config.toml
n_layer = 11
d_model = 512
n_head = 8
n_kv_head = 8
head_dim = 64
d_mlp = 1344
vocab_size = 39422
activation = "swiglu"
norm = "rmsnorm"
norm_place = "pre"
norm_eps = 1e-06
positions = "rope"
rope_base = 10000.0
rope_fraction = 1.0
qk_norm = false
attn_scale = 0.125
bias = "qkv"
tie_embeddings = false
parallel_block = false
init = "normal"
init_std_qkv = 0.0186
init_std_o = 0.00396
init_std_up = 0.0186
init_std_down = 0.00244
optimizer = "adam_variant"
lr = 0.000287
beta1 = 0.9
beta2 = 0.99
weight_decay = 0.49
lr_head = 0.00524
grad_clip = 1.0
warmup_steps = 369
schedule = "wsd"
decay_fraction = 0.941
decay_shape = "linear"
final_lr_fraction = 0.0
batch_tokens = [32768, 65536, 131072]
seq_len = 1024
doc_mask = true
train_tokens = 768500000
steps = 11299
dataset = "wikipedia_en"
Each number is 200 + 30 x the weight over the matrix's rms, rounded and kept within 0 to 999. Layers, rows and columns count from 0.

# layer 6 MLP up, 1344x512, rms 0.0186, rows 21-37, columns 384-447
218,255,200,233,188,189,198,186,253,147,225,207,220,198,200,169,226,257,113,211,180,182,221,186,201,228,288,181,272,218,149,176,201,204,227,164,192,160,185,190,240,249,162,221,198,187,181,243,154,188,206,243,213,150,188,257,200,180,282,219,197,184,197,210
152,202,209,216,200,216,202,186,208,180,195,176,189,218,169,191,196,136,120,181,232,190,241,220,241,205,255,228,153,226,221,200,200,288,147,211,202,214,194,167,141,179,146,264,183,254,246,217,193,218,237,155,223,206,138,184,202,230,183,142,206,137,215,210
215,253,184,186,225,220,192,258,163,155,198,242,185,195,146,212,198,203,205,207,198,209,196,170,214,194,224,195,238,170,221,218,181,229,233,163,219,226,164,175,199,233,175,206,206,190,194,166,173,215,188,223,217,120,177,159,164,193,164,200,209,189,227,179
180,153,237,186,177,219,220,203,167,222,174,221,230,202,208,223,204,210,197,211,188,206,218,214,208,201,176,226,153,243,217,205,191,222,242,210,194,163,183,187,169,237,202,119,222,214,227,210,225,218,228,214,206,218,236,170,194,166,211,215,164,206,196,208
218,233,196,158,199,204,209,238,209,192,157,201,218,176,204,189,151,236,204,223,195,178,199,151,234,216,172,141,159,139,217,207,183,224,151,205,242,223,223,216,205,246,172,212,194,206,208,203,202,225,174,239,216,214,194,201,173,215,193,228,201,171,167,241
218,143,127,260,187,148,212,209,228,238,163,225,211,227,217,185,220,210,218,179,266,165,219,194,165,208,200,200,236,125,216,199,211,171,188,228,185,200,198,175,234,188,162,252,172,186,214,187,186,169,199,252,196,220,278,182,224,226,201,138,203,190,205,192
235,203,193,234,176,229,188,199,166,185,227,214,202,214,175,189,184,191,205,227,217,193,260,204,198,134,245,219,198,211,207,224,154,198,183,189,203,205,181,177,241,223,238,186,144,297,201,202,158,222,143,191,221,182,188,166,216,150,245,197,185,240,182,196
222,204,119,255,213,228,193,227,244,219,221,222,191,164,229,230,170,205,240,195,215,175,180,189,188,189,225,206,241,139,237,163,179,209,196,132,238,203,221,186,196,203,193,188,220,190,192,201,176,189,173,193,156,231,219,227,264,217,202,217,177,143,279,202
172,171,227,202,245,181,184,207,191,194,113,224,194,225,194,207,192,192,214,196,188,235,95,189,195,185,219,185,175,181,216,224,178,206,226,179,190,225,158,184,260,232,234,159,162,183,194,161,186,169,169,179,194,202,196,221,236,197,140,173,188,205,189,201
215,189,161,225,217,276,177,178,231,248,193,217,178,202,171,113,252,195,177,190,192,189,206,228,188,183,195,198,216,196,190,217,165,278,217,231,250,195,183,175,191,189,185,222,135,159,202,172,225,180,176,230,217,176,166,184,165,183,133,205,166,181,242,208
187,170,202,259,190,133,229,223,229,209,171,175,210,203,222,205,188,214,172,214,223,210,213,194,166,168,213,165,219,201,170,189,208,272,192,191,160,168,166,218,232,202,194,205,182,161,191,186,170,176,181,198,232,182,248,185,175,205,193,193,181,181,177,173
204,226,232,199,219,220,209,196,217,202,190,181,166,212,216,233,213,211,185,183,150,187,194,197,216,204,198,226,185,203,200,114,160,165,173,190,215,236,191,187,202,220,195,223,195,181,121,130,183,249,166,167,168,164,171,192,191,208,202,174,191,214,181,198
205,196,196,181,209,189,171,178,194,194,239,194,192,175,230,208,197,235,204,232,201,252,215,183,193,211,189,216,201,196,202,232,164,180,187,172,201,161,170,179,185,133,234,186,227,208,189,206,214,123,234,187,193,226,231,235,213,207,178,227,194,203,175,183
226,180,217,178,233,218,195,226,235,195,200,205,244,155,197,218,262,190,217,162,172,196,217,198,207,189,191,202,223,188,144,201,202,272,223,186,140,239,189,197,238,223,177,155,260,189,176,204,235,212,266,197,254,262,185,196,205,209,188,232,200,184,212,210
188,166,201,202,221,237,212,240,190,179,207,193,225,229,222,224,211,244,166,209,202,253,158,172,301,220,166,249,212,238,187,208,184,229,155,122,238,151,179,199,174,207,232,182,140,244,163,183,168,170,227,201,178,184,200,250,225,162,249,182,230,197,161,172
251,251,254,228,178,201,216,204,215,212,228,192,197,154,257,185,197,231,166,282,241,169,236,242,251,193,178,229,194,175,165,158,267,213,240,224,215,249,233,163,181,184,112,169,265,173,198,188,255,291,181,200,191,205,208,212,178,220,266,216,161,206,240,213
236,201,251,217,225,181,180,255,163,224,160,216,206,239,187,224,179,164,141,202,216,131,175,217,202,184,176,213,189,161,227,218,224,205,187,197,160,191,224,241,244,194,185,232,170,206,204,232,241,135,174,173,180,186,250,212,196,221,164,216,192,180,204,213
# layer 6 MLP down (transposed), 1344x512, rms 0.0165, rows 21-37, columns 384-447
229,224,166,150,170,238,244,177,252,274,230,185,155,221,256,192,190,197,175,176,203,225,224,228,207,150,151,259,241,208,193,192,258,242,186,206,195,209,200,196,204,227,195,182,162,226,148,186,204,223,179,212,202,225,250,214,251,204,224,191,189,231,284,195
175,183,195,253,176,240,195,149,179,201,138,182,248,184,221,160,181,176,209,173,178,178,200,173,236,186,171,239,200,248,175,221,217,213,214,226,182,251,147,185,230,185,184,216,188,219,220,237,175,167,190,213,252,220,252,206,157,135,260,185,211,200,185,215
210,168,218,240,193,217,193,173,200,239,174,177,212,155,272,172,206,165,178,171,181,163,219,231,219,194,191,180,181,220,171,221,281,206,210,225,185,187,225,172,238,162,184,103,183,240,179,213,172,196,199,221,201,195,152,189,184,201,222,216,168,225,244,277
266,195,192,174,212,196,201,254,191,186,136,164,190,177,184,200,225,226,181,189,204,190,194,221,210,198,259,217,235,195,174,226,224,236,163,194,194,228,221,192,212,205,213,184,197,145,251,135,188,191,185,167,222,199,187,234,180,208,186,184,181,231,181,156
196,164,229,160,222,189,183,223,174,176,228,232,209,248,168,216,217,163,216,190,215,163,216,194,162,190,188,188,184,233,161,188,174,172,232,248,151,196,214,227,151,211,193,117,249,153,180,175,249,181,227,215,244,200,221,243,147,244,149,229,176,212,213,190
190,203,291,187,152,236,237,199,178,178,216,257,153,204,199,204,161,188,179,229,185,251,207,234,219,129,171,119,218,256,214,176,183,179,201,154,186,186,204,235,150,266,200,168,184,227,165,188,203,239,212,153,182,197,185,170,228,185,174,260,178,266,178,219
174,232,190,177,162,162,242,207,182,243,188,180,190,207,262,172,214,263,205,208,220,206,178,181,219,251,229,208,231,190,205,176,250,187,206,212,225,195,109,162,153,152,191,218,169,164,187,202,229,240,202,216,196,193,156,193,234,229,233,212,232,169,232,195
209,184,198,209,200,162,194,183,187,198,205,169,243,143,162,220,234,205,174,180,192,126,145,232,253,189,254,160,234,190,180,187,258,227,245,240,206,193,172,202,135,193,192,249,164,190,168,209,235,202,194,200,215,179,209,170,214,201,244,227,195,209,221,230
224,193,219,215,222,207,195,156,214,228,220,266,177,216,188,250,220,232,184,149,184,238,277,162,187,205,256,157,218,172,165,174,168,222,162,165,182,170,219,197,186,239,173,223,227,150,220,193,185,140,214,223,216,212,188,152,183,129,178,221,208,220,167,228
229,203,217,224,128,148,235,266,218,181,219,159,163,222,171,212,198,169,246,194,188,196,185,179,253,155,162,280,133,207,233,193,208,193,207,217,223,227,237,205,170,167,199,189,206,234,227,202,152,210,177,184,172,255,189,267,177,172,185,181,196,168,170,201
162,215,187,177,228,225,266,158,179,231,239,254,188,129,184,206,185,211,223,159,195,203,231,205,224,186,214,197,244,211,206,172,210,212,192,168,226,214,195,162,164,207,217,190,222,225,259,288,204,173,194,134,181,188,205,184,161,170,168,189,207,222,244,233
232,195,183,229,213,204,185,196,181,196,206,211,212,190,241,191,204,175,212,213,189,144,168,216,193,152,219,149,191,275,234,223,208,221,209,191,184,180,212,198,219,246,216,239,181,180,212,193,167,188,199,224,164,162,220,257,202,218,227,191,207,220,202,203
197,275,174,225,216,194,218,213,200,205,207,196,242,291,143,206,242,179,224,169,197,152,168,196,179,229,204,205,196,218,179,183,233,224,227,196,222,210,202,278,249,216,208,243,200,164,188,140,202,234,224,230,225,193,212,174,205,197,211,169,206,208,197,251
222,214,185,194,195,204,298,191,179,241,188,243,199,190,160,161,145,208,153,257,181,141,211,195,187,253,135,166,214,199,193,179,234,208,193,126,195,161,273,208,174,228,136,190,249,221,228,206,163,213,163,178,211,217,191,198,188,225,238,184,174,224,200,209
213,230,168,192,188,216,165,239,206,252,205,207,240,172,252,178,193,189,207,241,181,206,199,197,196,266,168,157,226,177,187,220,221,216,239,260,183,201,208,239,245,167,140,155,166,151,267,143,188,238,224,224,231,184,179,205,212,238,188,200,196,171,232,192
160,218,230,237,162,206,144,206,206,197,254,161,204,233,196,197,191,281,253,244,211,193,190,151,244,188,203,199,181,203,242,207,259,199,294,236,193,210,227,206,254,243,157,176,256,187,134,178,230,145,245,181,215,188,223,186,211,156,158,207,147,195,211,280
185,227,131,174,173,224,208,139,228,194,264,178,206,197,217,131,192,219,222,184,182,227,257,188,174,236,219,155,217,198,137,200,176,227,205,209,221,207,178,157,164,225,217,218,217,189,174,171,171,225,252,230,227,235,184,187,191,158,230,163,248,236,212,178
# layer 6 MLP gate, 1344x512, rms 0.0183, rows 22-38, columns 384-447
248,201,178,242,167,188,139,238,244,175,211,185,182,268,225,209,195,176,167,147,221,204,119,191,224,169,189,170,219,147,133,266,227,213,157,169,186,195,183,175,238,220,153,213,173,183,157,200,243,209,144,209,178,199,178,162,217,194,238,235,230,163,219,285
170,212,190,166,217,157,198,258,199,191,164,152,171,228,168,257,159,160,203,229,177,255,189,224,208,199,177,199,208,147,221,196,165,207,199,185,195,210,239,192,203,219,205,221,203,241,189,226,139,190,209,142,250,136,185,133,177,178,182,208,201,214,220,218
196,213,185,174,210,208,192,190,167,220,199,178,223,250,174,219,209,145,191,195,218,198,209,174,246,231,184,256,227,216,202,255,184,212,207,212,242,211,247,221,266,214,193,171,245,214,201,184,225,246,205,223,192,234,204,229,226,171,171,175,191,220,208,187
189,190,225,262,231,192,185,229,193,215,190,189,216,256,177,210,186,203,214,231,267,231,202,212,182,213,233,193,228,166,203,187,172,194,181,220,146,179,188,198,174,149,204,219,185,179,213,170,228,193,234,189,180,200,225,264,238,216,147,208,184,171,193,206
197,193,209,184,220,164,228,212,210,196,211,250,226,176,216,211,231,130,206,211,223,191,175,180,215,165,203,194,207,177,210,180,161,180,234,204,186,186,171,192,229,160,237,188,164,192,183,195,229,206,192,217,156,164,188,252,222,183,158,141,236,203,185,216
180,231,199,185,150,167,255,180,213,179,248,186,202,208,223,216,144,243,158,224,194,217,135,193,203,223,173,214,188,193,201,175,216,210,205,231,178,197,190,138,221,143,173,147,237,206,145,206,167,240,206,265,170,218,184,233,202,197,287,206,196,162,188,194
217,195,184,206,203,157,209,190,238,191,247,225,194,193,291,208,203,187,235,186,220,169,191,175,146,226,168,247,222,187,204,198,186,162,201,205,162,197,250,203,189,107,229,202,214,221,194,247,194,216,224,190,175,215,185,214,169,180,210,195,136,202,142,181
146,219,191,155,183,151,189,159,240,254,168,197,248,201,245,190,177,195,197,171,203,167,140,203,171,200,167,205,140,165,224,190,226,210,201,234,199,211,210,206,250,140,194,237,156,206,208,198,198,210,237,231,193,186,164,212,185,200,186,138,200,204,200,212
153,188,162,219,195,165,178,169,208,182,166,140,188,211,142,192,227,188,195,209,185,218,201,166,186,203,213,235,243,173,233,238,200,199,201,215,194,169,167,199,219,201,181,243,191,235,191,158,153,199,228,270,222,174,234,175,209,250,177,209,198,197,226,204
193,182,208,236,259,189,206,174,222,238,206,241,206,215,176,206,203,179,198,201,195,189,221,225,203,198,192,154,220,259,171,163,235,163,192,169,167,200,190,166,213,186,275,181,223,184,194,181,203,199,168,206,209,200,198,200,213,171,163,198,234,224,233,182
260,228,218,209,191,163,218,184,200,132,223,179,243,202,189,212,199,216,147,210,257,208,168,161,193,153,165,201,189,241,227,236,244,174,142,204,185,156,219,200,203,234,219,150,197,197,202,203,181,171,182,232,232,200,202,198,246,202,192,132,215,226,195,222
206,167,196,170,208,201,194,212,207,205,170,159,171,187,190,186,194,164,167,146,146,184,223,223,261,173,200,195,234,171,177,176,156,213,167,209,139,163,178,203,136,203,215,170,185,179,153,215,238,199,213,124,224,213,162,223,191,185,199,230,230,170,206,172
225,191,215,199,191,222,238,133,160,210,179,197,205,201,177,154,103,217,203,210,165,182,180,192,232,180,234,243,220,271,198,239,229,182,184,110,196,220,238,193,184,224,202,202,216,194,165,198,181,251,164,224,166,195,163,182,255,196,209,181,199,240,188,134
188,205,182,217,170,182,237,230,214,202,209,161,211,182,206,200,176,186,195,213,177,236,172,194,218,240,200,199,240,168,165,190,186,199,188,211,164,220,173,213,208,129,169,197,186,167,227,182,218,213,209,218,132,220,185,189,188,206,182,160,146,164,249,197
227,243,249,180,202,205,219,233,182,206,175,216,192,207,192,195,181,199,168,236,247,169,189,211,218,152,157,212,203,136,158,219,208,219,223,217,202,226,166,175,202,165,168,209,172,213,233,168,177,283,172,207,190,179,176,175,192,200,286,185,217,185,241,220
198,250,199,188,216,245,209,153,230,226,143,263,176,246,144,164,173,174,142,192,217,221,190,197,171,205,250,235,205,174,173,202,218,244,257,232,196,230,242,163,206,184,176,232,196,182,209,246,264,244,243,235,202,204,231,165,219,233,195,214,213,226,227,154
181,216,230,203,269,209,199,218,196,129,186,204,202,247,193,229,190,165,221,191,179,190,196,209,236,238,189,147,153,175,224,161,133,262,164,206,150,228,224,188,282,176,213,189,233,237,184,187,165,210,154,160,176,232,183,215,231,221,178,195,140,199,211,219